python train.py --n_layer=12 --d_mlp=512 --rope_base=10000.0 --bias="none" --lr=0.00904 --warmup_steps=77 --decay_shape="linear"
Each number is 128 + 24 x the weight over its row's rms, rounded and kept within 0 to 255. Layers, rows and columns count from 0. Numbers have three digits each. The size before them is the row's rms in percent of the matrix's.

# layer 9 attention key, 128x128, rms 0.371, rows 27-49, columns 0-127
093:138084131126130094126136117135109140154107123146096151117152138148098135124136101112147159168104132124126098111104132132159108118096140160134117109152103113131189080187056142094141121149124104138111122100148154147144153110126121131149120116148108068153126139133129131081108159117110169128117087133138122111129147123094145151068102102128141154107123097100099137125144107168138101132187
096:080119106145117111122119156155106106133139119136133112048088153123138081136111128083114129107131177103106144170126111138129146153116145119145126109119154109156096135084138120173155136154081119095126165127119129151098167118110150147096109118108162120154147102140138135163140155095107158136122141143089121121115119094090112129164110163142159173145148111110154095115171136121130102146115
116:105122137136186046125072151141074135165171102087153100118136130119150139096088115174115108150132093170128135114146162120170125132152140134144145105119125138121097111153153112151136155124114128126135111097133157119131072117126147125133125152121157112133102141113154144131154154146133134126157087123098153130118079110123155146125104168117147155146087112146111101130173117134121154136121
090:096130106144111146121124125142126143077073120147116119108157119165103145102110113112131138090146097136139141112106126135087147099085096131080134159124135186127089105098138098133140117141165108130107136159129171122135155146110077141119178105123125173100116097094110162114122122150104091132108094115136138149119114172124107102133132107168116125083120142129157129140104151119071105102117
084:130145102087100157123123183132128116129149141110140125080175111156112098092102108136144126088120105164085138121126117104141112173105116124124144148149120090111077129124142122091110115077188131119101107179127138091168157138109152119159170128129120159102139106100106152139140117139163129148141105137148140122115108158090142152136133151121110126144137141111102082195121129126118147132110
037:159122114104150151130146120129129128157156109088169118124174120138115153139167179146083116130166169120121123151095111114126147131123165123152128170141077161082127111128123124182116107135132146149141078128135135076127079128123132073153165158168134127120125105148151125156125146146079156120136160134138105128127140144130139178103107090146129117145108107150121177137119107114114134126099
026:153096139148154127142158134126150121122140158090156144158169119142141149192173162152092125119173137131087145113123154145106123154114195111108132148127094151088145124097158140175139155151151129098165103129126118129139094116151150105128129170081111124145106140155118157139138138145110113141145121142127135133178143148125108187109135111148132169122106124149143170117112129102097107161137
029:156078125128108110130181110098150115118146125097140132160176141151143133161157171121108140136154129115092143103103140170129130165126209103155147178138113140097129122124141131191136161151111139127133076141164105127139111133149124102127126160126131127116135142158121126125134134171091122118143123147093139124167141150139105168113127110123161127144107096128150187125110144103105135161153
032:102129090150098087118129125142097151072102134144124124135088138134152113079090069116158154114090078112126129114123130130119107122114098134096117071109168094170105124173125107077144145100129105084114144123140117173131145108152124176107104122111156106135114157123118120103148109109166112110144113138100132115141122122131109089142116135117157129107132133094135078112136161155131128136152
027:108134096176153108126085170153102122105119157120110128170131150112115119121110141185121104096131108125072149129152200120125129134115092099141105143095110074129161127161148111161132113113144128148127148102111123135163122150141138111114143147116160120099106144110087113149117132106126154183168130104156130135145126133120127126148105143100160122087107124183078107133121086138132122119152
026:153119136124153194128135102143160143161163127128138120109113118105086137151175153155088140160128151083142126147111112116119119139140133153130142166124092133133116103137150122152095107130141185156148070095085181090136144122088128078083152138154093146114134106095161139133098139138116126155118180123135140144110113103143169142135119113142143130146127121149111127138118110123109138145076
045:140117140116166146124147145123129113131135139085130112141154141133114157156155150163104096144161166158088119148106142113116127142114147104138135166108073156096153114106133110177124094106120157138142088124099146070130115136144141068136158169137129116125126139143135143165105135158102121150140154139149120125172114146122148159112124128123151125090109128171093198143107065113126149119112
050:151111152105160146142156122121159116155142147096138120142185132141128141157179173142090085137171156129112139133118139116137135149132167107166125197121095168073145097105128130190131127141120144132132091126125123091131111139118146083121142157127086121120150128176137152128120139154081137129143144132144121125150148133125123191110141123121121138125112112149124186133116077124115137133112
059:113161133137122129115104147148134141153115130168146132101081110120127112121097088153138149133108112120149117145159133135116131118133085140128124061143143079170110145128140139064121131111133149117118192118106149150130152119111106164077114083134134127147129109099109138118116096091184131132099121125162145133086109084117134086167128161141099121141111150131119058130145154129140123132117
035:098111106137112125115162136134124168068124103146127115120082127159115134155129115129147139142106136138117133106100093133101115163138131133079152086146117121150121134154116139080097119050140147119149120074070184139127142121101104129103177131102119126139108120103126128112106090134159079141081137122089127154130092117139142089115104095144131134116130157126122143111116159108134123158137
044:157116165153132128152114113093147134137103118141125113113113156156115124132138145086109176147099125145144162119123108174143139124149120121137136146169141120137112166088132163086133133159119171137115161146110134107143157105093107159086122122142105116137139078134098051102130125140146113136100090128100120152062138114160091124145158145136092120165120103141143138086122152109125130165098
067:144100127182128117156114139123105098122127102089119144166165126155132138126117121086148159126124115122093157108098102135132137120129176106140130137118127144122116150102155119188159142192083107140086120176172099121146096135172138105175088149118149147103111132146097104139155154141133150122148153139086113110166133150112114156120123136138163103118140094138152175126156121110109126119116
054:150087103105118119131106107139130084128123130123106129121144105126136148116100092115127140104104145150116160124101102152138153126148149111165118128126132140119118139088128101179158106173098100142084139187175070096141101121169147131200108128146153135113101119148129101130158177112140162132153150084129106088117127140147122143111120139136136075178125115142143159128118125104109121108118
047:179171114144126093124128143092140120153143130132126159113120095114127124117114131156115154100186114114128142112131118116132150086135152130126100154097160099126136132065175100152159116196096099136080160155132126138122096126169116135164099115106151143135133118148100134099170155160111142143131101137115095116124184141106158104148127164155134133122106123162125127161150136135131114102092
076:086128098139153174151125142140136138094124123135125109107118156121104114136180130124136104145123122141152113150154155138124124133105090151099177119166089151128125090153090133092121139084181144115193080142086119123124143133118091111095144160107112131088125098087129140169119104122143113143119137115109157150128122148137103123123143098106107171120143151097123096089132125148139141159182
089:126120173167105088128122147137097104161164148134112150092163150127103152099166167108118111116144137144105118153140140105138110100138151127139154118106157180098116151128106158139110151159091112117135082156127119144118134115112138107108099155141133127107148096159109129170119139124078157092134155142137152115170118154066098190125151117135145147119135104076131139118113120128112166093138
134:139132115144159141135096095091123143109126113122092100090112135176102088144107113132157148139157100125147137100171150143132145081098129116140166114126140113126101184118096117145136149154141083107144137136107140181131169129097071168160126131135135150107113133116110120083122132136203106147144131142117147165096125147124119083113123124141127147149125160109132089165089129124102135134137
132:134135139162144147100137126121118158104150115157133133119130155130150135162128116126105120120132128125152117159144118098167121124127136120110078161094135096135110149167136131115145118143129137124124175095145102184160142144076131142120179127139151123182141117128210156092132085150181144133143102099113135134121125130120165101140168154151101133131083116121134088122082159160146107104115
# layer 9 attention query, 128x128, rms 0.364, rows 28-49, columns 0-127
103:117111098146099155082129138097121097135147095184089111111130120172070101155194132131158137130107133098114136110110157132113162171125134143154119121159099097174155146139110148086126122084139180136161125155083134131145113097116112103150137130136121084134144093094113154106117138131107105114111126118177136126127102150112135136154074100126156137127124124114129161133107114119127147129129
088:117145188137091152169168150118134150162123144151120178119123127157141111118120145152094119152084160139139135168129152148131103143135109095070078117119131090092135141171113130116165111146152101142097169126160155083126150127090100135100131083132097129140137125146138095141126141146106141117116136123132103096119139124143143162104092117086113137168137132129133133143157106113179131091136
087:106136144109108163135129096136134153104155112129128132194148051105150147123139177180140153130118156093144117095096130119111123096126117150119132142085152156129131106109114143126101125134138123073124119158142126083123152147168148090119112147136087167143122175113142130110115118092141123164142120121152145134085151143143161125117154089115177124103152162149122136124150135112106113107164
072:136102127123116090153150109092122141125128112137149112109115133081116132147112151164129166094118138122109127144097114134150072126115136136135110107135120104076121088117113150127131087171092103093142130075130146093152116111143133160101124136118131132117118162154150101091095107152129130168148128167144132129110127080144102106171149121169136127156161176123110148108135091107091112092069
029:159107132170095101110178147096084126185133122163121107079119149173116121050101144098122159119126120168138120116109137141112115145143144153157140128111121108118134134121123159119085131122129132136114144138128151133124109107114146171170138137132119147102107148121080084117167158132132155123141107150078105116133150151162130111151126153123139119134149077082105137154140152158157152112109
017:105117118095160171118112105155169089102133072142126146143149081087145125135172161129151106128071154094139118128124097116127131116130105127130111190149110158135150124149092156123129109124139124153163087126187101102158119179126108093135130098150141129098116094115152148111101123114118137145109181098147111153125094125114114122093139132132139141159145120148149125147089118128115103140144
016:140121107156076157115167155125141085184137135162122111081089122153145109065126172095132178123102138120105132104110109134119126131139102133147135154133147129120133082150118169110120102113133125147126120127122172111138119134095121128204131147144103155102142109124087097115108133126146149149152120124098102134109160111135130150142127154130134115107127097089115132180102156153127143083096
019:134148124102188170137104086152150146067128108120103159168121123084134145177140118154144096148131129125119122151128128128101126121128127107113093150145137119120125121102145114115165122132124125099156111117128109113153128176141104137087138119134143119145163123130150167158093105122147101145106111099166156146133113118068131117096162125112120144105108184183113112095159081122095099135150
050:085126122081160132152102075170161128075125114123147139143166078080128145186172126144152102138121110106122127164137095122148133101124130142097112139157131154136147136124090114102155103103133106116144101111112115114158148123153128098107110132137144108153140104135175165118122099120132115119084148125152140124122100118091111144099137090127127141120093165166183137102119118104104101141142
022:154139145157086109090137154107090125155146159143119121115085177182115139073064158102130146134150106154127126085118126145099125148151157123151138110119131115144118117150143140138123170144114138132113149129145125136098110125125149148154146149136134177101106147144078090133158148116111140126140100139121135118131156157165120111166127161127123123141153065081087147136135136149169170120128
031:075109129103163127164095094127145151092112122150153140156186102108109140153146098123165100136141106116147157152119106105155102092138140155077136108131128140152092180121112111157139128127115108129106113127133071098129144110165140107101095077123134108128132120139168148134163128128081178107091174128141142120134119121113118157109109100098112130135134139166169116127142128120098116134157
022:119123134117096107123126149133097150142162137151152127104177150145117106117134157106134152125123133129121151140132101117154108112138134149144181122140112158105113130125127133086105099078139112123118119143114161122122094062110155146144163150126149147129101134136122103089195152150099159131103153144095107125115105159163130153163117123165093140154117046078163127151087135129136138143130
042:120134124111154142124115080180139112089154103088128148113128081099158120191162158165117102131105144101101103136122103140144140130125129122122115158160129142109152117131095124088143103094133114107174110098105173120136138134129116109090132153136148115167152123136156154116097109122137078117103111135143132109130087116112139152112146070125157140077100157149171182117122124113117117128147
036:095133088137158120164092104167153068079123130110107123183154109088119152173155126172124113147138092087137107153112135108156153091120122135127091109139116138142137114136126114150125145139118124115136126103140102125159146173177126087091124120133161118151133111107144155145113116103124107140096155090144165143137133127091118125070138115108156151115126169171134133105143110116099108115140
044:092118113130133134143125082181152117070153127110110140149146109060135127169141173159121123132129121111126102139145108096133142123144110113152135131151132162118153124166116095087131097118138136122141112115123162146139127139133100091082146165094126124139122132132162164141111114105103090117112135126161130137116093136117109163110098084158108140119080156143186143120126121115068084132152
051:134129140142109110121136170091116120152097146138114124148154150149092145098076108110121090121141135169140136119150174143140151151135149138133115102080148115125121123135153137198115176143116137104102135133163094136146132130166150116206127134123125140094083127095113117153131123136128167144154130112125123127144165162129143097120141187102133118136178150113073112154131141093138133111145
111:162128148179091120109152166084100124178129146134115119120087162170122117066075122121116164119136120162133140093117141141111125164133137114148128095102118098114116124125156139157106163146111152134093154144134127133107101122124151153162139114117108158100098156121082091121156175141123126140164113125099103139139164152156142107156113163137134122139148091101082116157136139146138166121111
098:156138151167078125110165173082101136192123141133122125119107181190115119087080144104119168136133137158121131113122155144098115164141124120137137113108122108129108116137160147120103151150126146122111158133122153148113119106100144162152151129126112156121129151123082095141138141149136146129156091155101103129126156135167134111154135170127128119127147095077076128137143129150175158126112
079:132100114131102122143095116154095101120148118119146157123150091123097134184129180132151113123127131101123107125128157127132089099178128126129148141125146123129111191136123140075154114122137139100141143102140166171138102115125155124097119117124159096131148077134105164153143101080128094141095141123161152152121115091107134168092108168128120139120125072106128151113086113157160150142155
100:157136141162089112103148165094121124195161126139127139103108170184129117084061129140131169142138102159109129115096134146119122161137130109125134096111127090136101137134161157132101176151125136143077144123119115142092103102129151148162153122133127156123087142108093085110159151128110132127147108148105119133143149143148152129163103172152119115143130101101102134155127150129154148108110
115:157108125102139127118117111134122144125077137129131123129062128159114149087163096131145127117149170115122112135155123150124154090141150087077155151110107140087136149148100110172111119156157096122179139089100138158107154152128126110136104117107119132175143132118133120095116104124182111121150127107177130139121151127104125115171138180133106098153107130145082113182143133115113108148129
122:133164132120166120147155096155144121136117104163159163153104130121146121114137132165118123140143073134124094159087156134156100132139117123100108144108126104153144163150152140094091122114132152123138096094118097141119129132139151113088143129119137151163095119158149102102154129126092107111123142100138163090166107115085144153109115129150086145164117201144181147139139132110151108075116
# layer 9 attention value, 128x128, rms 0.585, rows 0-31, columns 0-127
095:090097137139166080104156109130114084124135107103107102137115142095093123157171189143077100139130097144129134129132113096141113149153092145145107142164085164127190136139112132177141117135168138086110089092118131121145123109126128123104134098145109089126113110103130117109157112119151126100119143121120180120158133112170124129115125154103132106123118119130133158116121122130123089071102
094:100111126124137152102083081104098117120135166107129112115153167123135114106152108123130127127109109157136134141160124094129127107124170121152102082121147156133159111138136104091136102101161099148141184112130131163114161133173117132158114157109153127094100131148157157116146090129107130130087110099107147131137119131117117107160163153089166147189092105086144153141147171146140159158123
109:172157113134133157104131149158095176131130177137128166181131140120106145125183126148120095129115104150110120133170121144104135152078126131089121119127113123117148111139166106129112115132126138122138149150124154115147143118136135090106150155105147125141121099116152113126127118149098167150046105136163126092134101102099198147111112131122102131135143084115148145119138116149088170162116
089:142131151121094149165121134154125153147132107140110132103140090126124155124129110145116152080145102097190136132115160098175137138172093119113116139115090116087118112120135168132098137088160145118137118111145152173106127083127115146083143086186096106189132108145121101095153128139129121135145136127112110098114128103090158086155111115125121118156166115147121151112114107170141112132138
103:166157108111147123118144101165135129098106129130130113119147117145134150110118094139128110163134140150138120160088123124131125122104139139134062153093082101130168105169161146104106141133159154134146129121095131114114123103133110174125154139096103093178126077099146096080112150161083123081116107157143150126125081163130172153123101135146132129129136121132125157107173131140133138132177
099:112176119120118118110105084118139122147136130131150119097137119136164083105101095118124119132150126168182138174131110106131166110080118123139092126096108115111201110144095124168138109098182132130153119147116147160108129090135069129080149109135127128102130128143118095077135139168154128113130114115142131136138133144144138130145148120146115076153141167119148123167118127166128128168124
102:141130095113139130101103171091171108135142154163123079138128100101139146110134119132108109140073152129073092164153150127109158157180135115137103088128133148105094137123138130125115132153068173127125145106121105148123132119097122102123109126123149137124089148150154130148139094139125062124155102085169119159110156144111147155120145123129123167131168155123124101148116102129104135148095
102:144136117108133171132112096159128143134103120110105111087125176126125108099140104145127136128128160140167185131150109147096114150104114127114113148066111154112137145113139135124134128155141096121153132131104138136112123115079121150126147154125152065137145080163155088103128120136097147103095164110126188135141069130098128133103174135149162162140125104126164143107164141134131152139163
098:086161106134147135136147164109126155143137158132145131182109084094116140165104133122105127111117133133138136101100171167102130100151140131159136150112129088109118143147126130134128152095099136130151133100143143176150087070093125169157110117141131142120123157135155172171117103149141113114181175130129150119160165133120157140135122131166087112098114151156083148130150109140157157138118
128:124111117121112116120142164088177136118117135143177141177102141086101136156118128136127109153107177138124105094086163129123134139174140119119157099153119137148093119127109192130114098149107108109111152144134138130147107113105134121169102139121138161108099163118130159161106114099185111181149124132125076128123144106112117147121143131120122146139134155156103087122120102077124101093096
124:145086129098129123112109108152116136093134127127123131092124160126130157135103133130112132137091130178148100136145091149145161095080147142100143109123111090123170111153151146123094114155111113174127160140147145174119128098178144142125133151124163123116178126136148118122111150123155150134133104165115108077155067140137158135147129132128156085131132090156173143076148111150082131125121
092:126145138122134130126105148099143185119142163098148110173106147083140148107166167140126134158106148139087105136093102113141143164144123110080164115127154130111135145104125109136121146115117140134155151129120163145142149142099149150143157152138141170129103165148193155172140102114129119161161118102185092085105142126137105131126131164100116121134128090127090156087159106117127145139148
096:138143154108120114109139103103111111103163115160122115168151136136117114131159111126103144112154168121132140122119152135148142175110135084140132136151146067129123127089067119135109117104091187123144130155101160139133129148106096116127165116083107148121138127122113075117119171130105150132120146162154123125137150098152170147098078093090108143153111152096151140164088093147145141133114
092:116124145132139163110126121163159140144159159148161109115109145106142110116147179128151124066135125100136145060128190110128150131156098166079143142129113141204088110115123164117160130118090137110098110117170142112145114090117118129138139100159136124115115125095130123095125138120150130157128188162132146131128116115123102112170109132122164151150116118160109111153115158115130136122127
092:162112067149133148112138157096157097096105167097173125141126099135143094164103167195168128121144132142125125103136135147144124116140144143110084143128181129127143082093130158123133101118124158110121139117115121111147123113147109175119155117119167141138118118147133109126138119133107112132158095119156152171149124132172150127138107142133101147137151106175141153104108138164195129100150
103:133144106095108137147137147143114150138095109152124155121131119162110116115057118121147112109067114112121090113090084167118160144082098127111107161113154071170143151116167114125114125113113103114135134125130136135113122105119119174130125138114156125100149101123107151125098129113109154161134115123104071064155101185107131109111122113167107118109106137139141115143153138144149145158155
095:157134109088092124130139098163128140136134155148140160145117137104144143152132122098119152141115149179127119148177154081132100080153135060133117109110109100106111093100133090145126126155097131102138106125111136152105060135131114126077179121116162125151182176137110120155129133138126135177144137102139114133145100133107149120098121115141114125128117161101129105151120106120129167146090
099:150116154144105108094158135104144104138115106118108129152132094125167141094134105103144130152102141108117153154173144099104160137146132114137152100147145130113094139070130131128138114153110137102186069112110137098173125137093121120102130152082140136131126125130154094118087100179081095143145144124151116126119111131088166165132135149118122141161116172156089141164119103110108116168123
104:121108163098130127175135122180096136106205141127141134132140139133147149122114149105136131120150146113167168115115120147162140165104122124094152135102108118132145101123094127110109119097198118136144136111114101147089097123165120155083104144133152136149120118124106121125105136122105130147093129164169106085122135142176140127099127157122089130133124148119162187162162125173135142125154
087:111098132164097146146150126143115106123146125133138121156150112135158085120179143143061105114098070114122131119155132116145124125139147145120162138146122150129110124081157128118133143148118125163092149140131124098194126141092087111121138118136124120140132144113168133158108146128139120192168103129105163124140135125121090113121092120141149121158161080162127129164095149083129133101076
113:128121168145135149146107093131136120176167150158115124113156103129152077116111099086138136159136140123158146143142111132139150110064151095125076143138154133113157133117113117118132138107139186146141123100126102138095113179174111083120115138171099099125144117127146114131103106115118094092130158133139106130159103122110149108121133177122114116157091155059148138146116117162108132126133
100:144152099133138135088081113102145166147141135116096186135119114099181114084143126052164150141113101140128151134144168125113108126128163129103085113111157150138138127128089154108149200092129160138164149129131115155097141169141131123143147133138123124088143126168121111127150139124131127133093102131112137116137125111128140122118167125113125100132112177107137095121131148087182124119122
085:132098148165139144093143143113099174114087121110122124113135146176135130130103102133137125102125098136112091176144121118143123130111111159177145143117133142124160117128134139131107100180109097106177121150138125104140119124150117115159140102096126127166140065090080109130129099149148122143079108168177148090125115115137127167151124147075138143101129135147200147135119137115131130117114
094:123164157113148113094129138108133154108107154147143137125115135150111076105152136124154115157122103111105147164148141131117150095164151136126125115143151158151104164107130156138151151168115110138122173174160151122127131100146120138164102134132127137132096123132130124146121154111076140134124081150082172166129149118096128138130144155163136116127071092126185173087138102120120108151072
091:132174146124129138125157172138105140093158120138070147137136095113146139140112120072160083096137131093138119156118118134092150166083102135084141112133162138114103107119137158118116111115110117150145114169109157143118117163122135151112145138116137145128096096148097133151145112107123120124125132140108113123149111098113144110116120084096105175166107143127134124175141130090109132052076
090:162110103142125114117143128101155108110127171145133128149136117124118135157136133142155118127129079078103133083149155143099113122133126138108143157116104108089114064083138136131101135157130131101157122124131120078170104146136104151157115082124065148167149101112165093154126110164128138149116139133137115132107110140124083092111122142096150151138170158119115096112092109123138102070120
092:130100123099184119150133141149108125118162141133139111129117133134136156133116132175100136123172153108098077127094115129152175124153124126133131186081146119133124084142175150161119097107154124150159099113102103161094100119137093138128133139084175114166116136122099156120127120160115142126109120118123147113119102145144133114103093106127124067125129130134156154118155137102177118117189
094:122143157114091110129129106131150135164115135135150126113140124124116146095143086091107094078144103109157149127106097128169138110177117134141099165087110122091098131166133140126125157105132130163083123120140114147067155112072099111083106089151148135109118173141146136113155126151119137087146117102098127132146102159131146114111111135129148127071101151131110079113120140169118136120149
091:119120136142095093096151098157147123148165120129091149132142092129120100145098135157142135114122081111115107083120127176151108112145120103167126113146117069139141127088107151145170124126142044132102105141182119136150170126145100124180142096156128103121129114143139099132110109081115105094119138122126136146149143118136099123155096132139142133146118105135107093119075126095131101113118
112:130120142118079102139131121083182127133133132104173097156128085143158171140094122140104115118141151140128141133108164135129122122148122095148107143085152166121131130087139162130105113127127166130122099120094125117103138119125128151090143109160128120141160173107153140131105088120085102114158142102126107122130173137131101123127132091129053153088143177141077147143107106141164140139138
084:111096149140142121121123131138170085135067146122160154130128079098110150139116195140092127133141143073095138126113078162132140125166121147135131116177080159126085133118120146100129129137075112141129111143134106122165138154133151153130123135160155102112128133107119122093132114150120137113152130135101162139157140141133087137185147090077107149125124077126144138125128126155126112129105
100:106112101144125106136107132131097143092152144147148141134110130101119173113111107127117103126146197112143107111102130090151172146139118081090134125094101125091143097133108160149107096140118155162100214129143145085120091128110145093092110116124131115134118154135117143144155160127127142148109134117144111134140140136119122134119108081160099169082181150137136169150130137132128100152117
# layer 9 attention output (transposed), 128x128, rms 0.53, rows 0-31, columns 0-127
097:148161113126157060151153108151111121169141132131125105136076132112135168194184121085114137122137151166153122145137168123115100131135152149137129136179099133102132162153121105092122128128152132151146093123105141141184119154125113109125122168144112090115148100143110135164166115094124138134151108133126152121183101132099141145098119133099148120169119099116128133147140102119146149132099
092:161109135089120104117097144126139076172169124104097089146131117147161127110061167120099079168121135121132130093140116134154141117146142130121093089162108132123135140146118131128091131161080113114081137141114162163148146132102160111167162124128144147112116139150124122113152125090134132100118082106093138118109187120161140136112155142106123108137157138100097135104156151152137116139148
102:105120145123143125141102135165151107122110120126151155135085136088139123108117135149117120133159184125156191170111162157170125123132137118101127110119094177116128108125153076162122136097120104112142098128154095127112148125144130118154145141158160144112123148130199120141118080106116184137151090154104173146142126106152150113098143108159127133145139163144105142144120120129087143145168
092:115115070103111132168134139104132148147117169145189110138106108146116141148145141149126163149119133123126097146110130113149140141127106139122133168109130152086119146129103122104111109132101132121130116114072139124125156087118109149125174133130124098130093163083155106125101110127157087134151152119131079142105099105130171113148097108152079141130090102173119147157110068097151160129146
096:093145113129155138102113151127146114109110106139167130098162142118124116103147141149150140106149122153113085137096168140134156126114147128113113111154125144107142092191093146120109134097173155128158110111109130149079156135090110107149173095118094143139166093116117151149132086121168115139145091124111156174162114112108119140113163122123102154140162116140092097125163106089106105164151
098:124109156134122130122163114106132142144088134104156123162174089178135102155113123075106069110147134189167075157135125121161140145135124126123174110144128168103134126156085162112120157078134125125091124116117149133118105122126087125080128122135132156115112101149146119111129110151124123134149157113116109150133140123129169140130166129098147094079131125165107099120116160097113145143120
102:128132121152130148146125092148168103125141113135145125141179113138109102104131114160101114112139115090142126091107134144129149143130169131139126137133091137158144143157174125120116169130165133121101143125130119140150108113195143114113179086135117123146125118128142107138102147094098097155077093124148110140134156100133094099110128141139158132080170177165165178113124123192138109137109
099:125120124109137104136131142140108128134110148142133134109113088133157154067147121155151130121140162129142130114108089151150133155153136099093108102116149153092148091153149116104108101134132126151154107094137140125156140097091146140107174127139155148156120108105098114091154141137139119115164128152102136136144138126116151166135173176156151120107196090141107123118188130121062090095150
099:119148149148146180131092122137120153140115098116109099167170101114132154136172097124131183141132127097133113103103115102120138148101126144141132162141122139114059120143137120129133106129173128147154103178102138152161175114126115141131116128098157115112134156106170097108145150129089088116165148118143140104144132137142130101140132161150107077152139170145086128138077148132097116147094
107:144133126081136119138122082139145127122172151113123143125178107120097118114122132135147129138125104136095193068111094130096060114098144165138155154150127108097081136080139124139124108157160104120123167151100112103114163130168130140122114137153122116124133132107133118133132106128067138164086132123147132132136115141108113136159150103146150102097135162108145180108120158136141140154099
106:166105158108116106087116145080144143102146131125129118161123118130067105136097114129137094158148143144135147174123150166148121160104093106132145082158084115119128130099129149145121140159125116145140100110140163090124114107095144104134092152107103136106113155110168108116172112122119170115139140163118155159157110117164135155102084122110137169151141104152094116154142137117073117155123
088:100133152142142129144096105114144136157174143117095108187143146122126139143108147090155108119127111120152173157123140126142147135155143139143134128140094094189138173097143113161128080143124110087146110135106142139150147127132179117094134140129164163141141140120152167139110142122118127162133114141130186143156143097100113093147147135135116110148150181126127187095154122111099113080131
098:092132111120132133146078125138139129089088118128126144036117095149116131110121136124113117155130157159125092113183141125154123136127111120143144124152114117142121131150138150106138087066110143077110071133157115113097133134145102120111102143123135127122103110114118169157117169145082127120138148115141148130118135088178169135131177082126106137115121162156139155131142111135119164127104
091:118099120126145122151139100169121154106130144168117172108101120167110084135073110117162118111130186127063120118116128126126130118073137127125114168091091126141061138088150128106100091089092133169128117169121137148144150104122092185138147148126123103135124114105127121098125124106138130129082136139133115102160109154103111120138139163106121117121132107101129148121119107135153161132126
094:114121119124155145132147118089143101151110160127148093104131118133101115108128124107194139120150151104149120178108115166125157108101139106182113133121081188131127113094091172105132156147127154141144080154103125166157137147139119157101176110117123124113109080118083144166098132140100122112097116137153152118124156155116095124096117090110095126150155159115111126121116132141124128158136
099:110148146117145123115147113076135143100092101136128111141141129146097121111127135162133131104127106155120108100106134182145172123100110113105141092111133139129122122127133143139146118168118120171141115156178110092140116168113122168168120144142132150137078120093106115078149117142181142161145139160162144137080139104177141116149130089149136099138113176137115094156105150080103129106151
094:157111165097124115162147111126119107046151166085163098130168124093147119119112133164094113115155170095108146126106132128115125148114129139122152135114180129098109095105140069135150118089149133146105121143144136097105134130167126135078164121141109144093096141114118124120140157126108123086149175104123110137127134102178122124118154120116105111148136124143144123134136125108082162087113
099:139152084110118223158124092130133132183114135152140113102142137120145113111135108165108083102108122118129156163119129127145145137115121144079112117134120064164159119130135123160123117075164139123133150128138127095147119145139138142113137102137108095132151128096143129116128150162115118104088125101145096089134146064122138140127152125131143107149157159168142139136095151131143133110179
101:080136171149110116159106151158120141118102142085125150170174130114103152130084157111145088118139084142119085125147118138147112149126140116096130119095104157087089110143098157089149098101098133126126115108105118134133115128137143107123094146145112129120110139119111139157132129161138183122122113130114136110106150129133139158104130141122091173185064100124111113142091111106139124087172
088:169091076129137152165123085120169135124150156160129111091103145058123124143124115159126109117110123073108112150106126110160115121148142109135103110130118110115123174156098112133074132163094140118141120165131127122146147104106146132109141133144172130114143112145114192100123123120088129122126129136144136146133146134118125106102111121112130151155116151144140104142119204189154138132096
101:106113147140131122146158150133097107159169115120130124127119086170113095092103141133070121148105117120142107132197104135128141139103135105091078145116107110138124090182084127172128122133158170148093164118158128105125133144129089128100131103140107164126107114120180134140108144120134086124181141116159140132111130119113146164117098144138098123154089120136116115121108118123122121119070
099:133166140160123136100129107115120144131156154114142140144120118177129099132058122148100137112108137115109139118139129133095144100142157118138151162107141141118102113126111164131088102121139088097089166110131091125102138127132109102099133089120124202097131159150094101147124196151157108149146069145101121147108136118148137125130175147111138118162167105120133121115093105140098131100123
086:147164169100128160131153098121146137130137122098158157093146111101151149128145136134106157186134167138140105167126139151163126156089128136111126111108118127151134146141104130116148139157110079129143166132116160117109127139113151104147102118159158126160145119163171124140135168148115188134101074121106095098120075111131113149126134083141153121168168115083165129148137118110158116122147
094:170109158154100137135129111109100111117092149169145106085101182096134158093065124082118148122149141121157156130086124107131111122125141121099096118158111119116149175145133175124139128165126132168109156129127110156079128119115144155134095123103133129136134133122111113113158112153098086136145080129124155159100150117144098126140115126135122139114187103126115172107090146112119161147113
090:135133114145163141167140103163133128129130108157119112136163104123105156118084132157128120102110127148169149135165129168121149099148150104090113111103169091152100119080151124095141086165124103111161139115130127169091134128128103111119113127168172121077104159166122121135114127150117119145139129120109063128122114116165149140138103133129139171142160128109124155179067108129134140116151
091:124117100094117146155103156114143149126134110151156134099097114131149155153136128101170121112101132097138121139112136142124154130142101124146087139128121080121077084142124103106108141174127146146132162155125099135089139172150098125101201115131128103162163075131137127138091127105075183164079137134108118111124101119127113129146163127127087124172126118126126103113129118176129119115133
094:126113129133132080137162156101137156088102090148131165147176142132119131133145150130148154115182125125123126128085104121139120132136176139125126119137126144132135132175122132113124110133119143106127126156123118153150130147140160098131152120138113152120114089154128137127114187134116123149122171110142155147144137165157159173118091074113122085202112097103109131131149114122142128123215
092:126118112152097095138167177104157136136154105168116143141174139155189123069137129105123146123102089151116120107103105088143133116124132157100134141115137149145126163153146141113131102142145132136114109104123151122131087101111086154108133134135124157127148132102116128169109129131158125137130137139141088135153120113174173060104155169137088140116086121149116140133152123139108155170081
090:131142113150123127097134132113129137202156147149123147120115142059113107131143166118113130123080144113145104115159090138118139117136095124126142150148140104124128171114123131127118084139113123130139112137153148171104175120147117119161135110111082140152129102104082115095146153094081145152101145107130114116169125135144113126176093138152110154127126096127123101136121192099171177120107
099:129147093118119148122121124106101164120155153122119119148179155135144121119189128103116139103092102121115121133143113131143122120109097165082122186103117127136134126135088125104122146114180148154124108108123112169154118143108117095086185134141158158107142141097113174101125125106114105111105134133152097121113158107126093110124141074146086122107121133124167148064080119142142127151120
090:121117146149130138129098115125148167180110110159118129119106176181096117121172179107162129141096141089133151104110161128145106137108113099152133107126108140134117148094125136127125175149131165122161105154119179117137126177092144152086108168139137091118123101099119116141111126077125098099141124115122077150140132120120089124084115120142138159129132100101157171143125127137111153141156
097:099124113102123134144132118153142107050147140129153162149166100127139133088135137128105159089154104137138115151105139115166090126119094135118161093119136206100118106125181156117124078150104123121130112138119096121125120142177168091124115146138127141102154140132147131153153143082124125136152145120085150126146112149095119129111145130132075133076094105125152126113142130146153137134102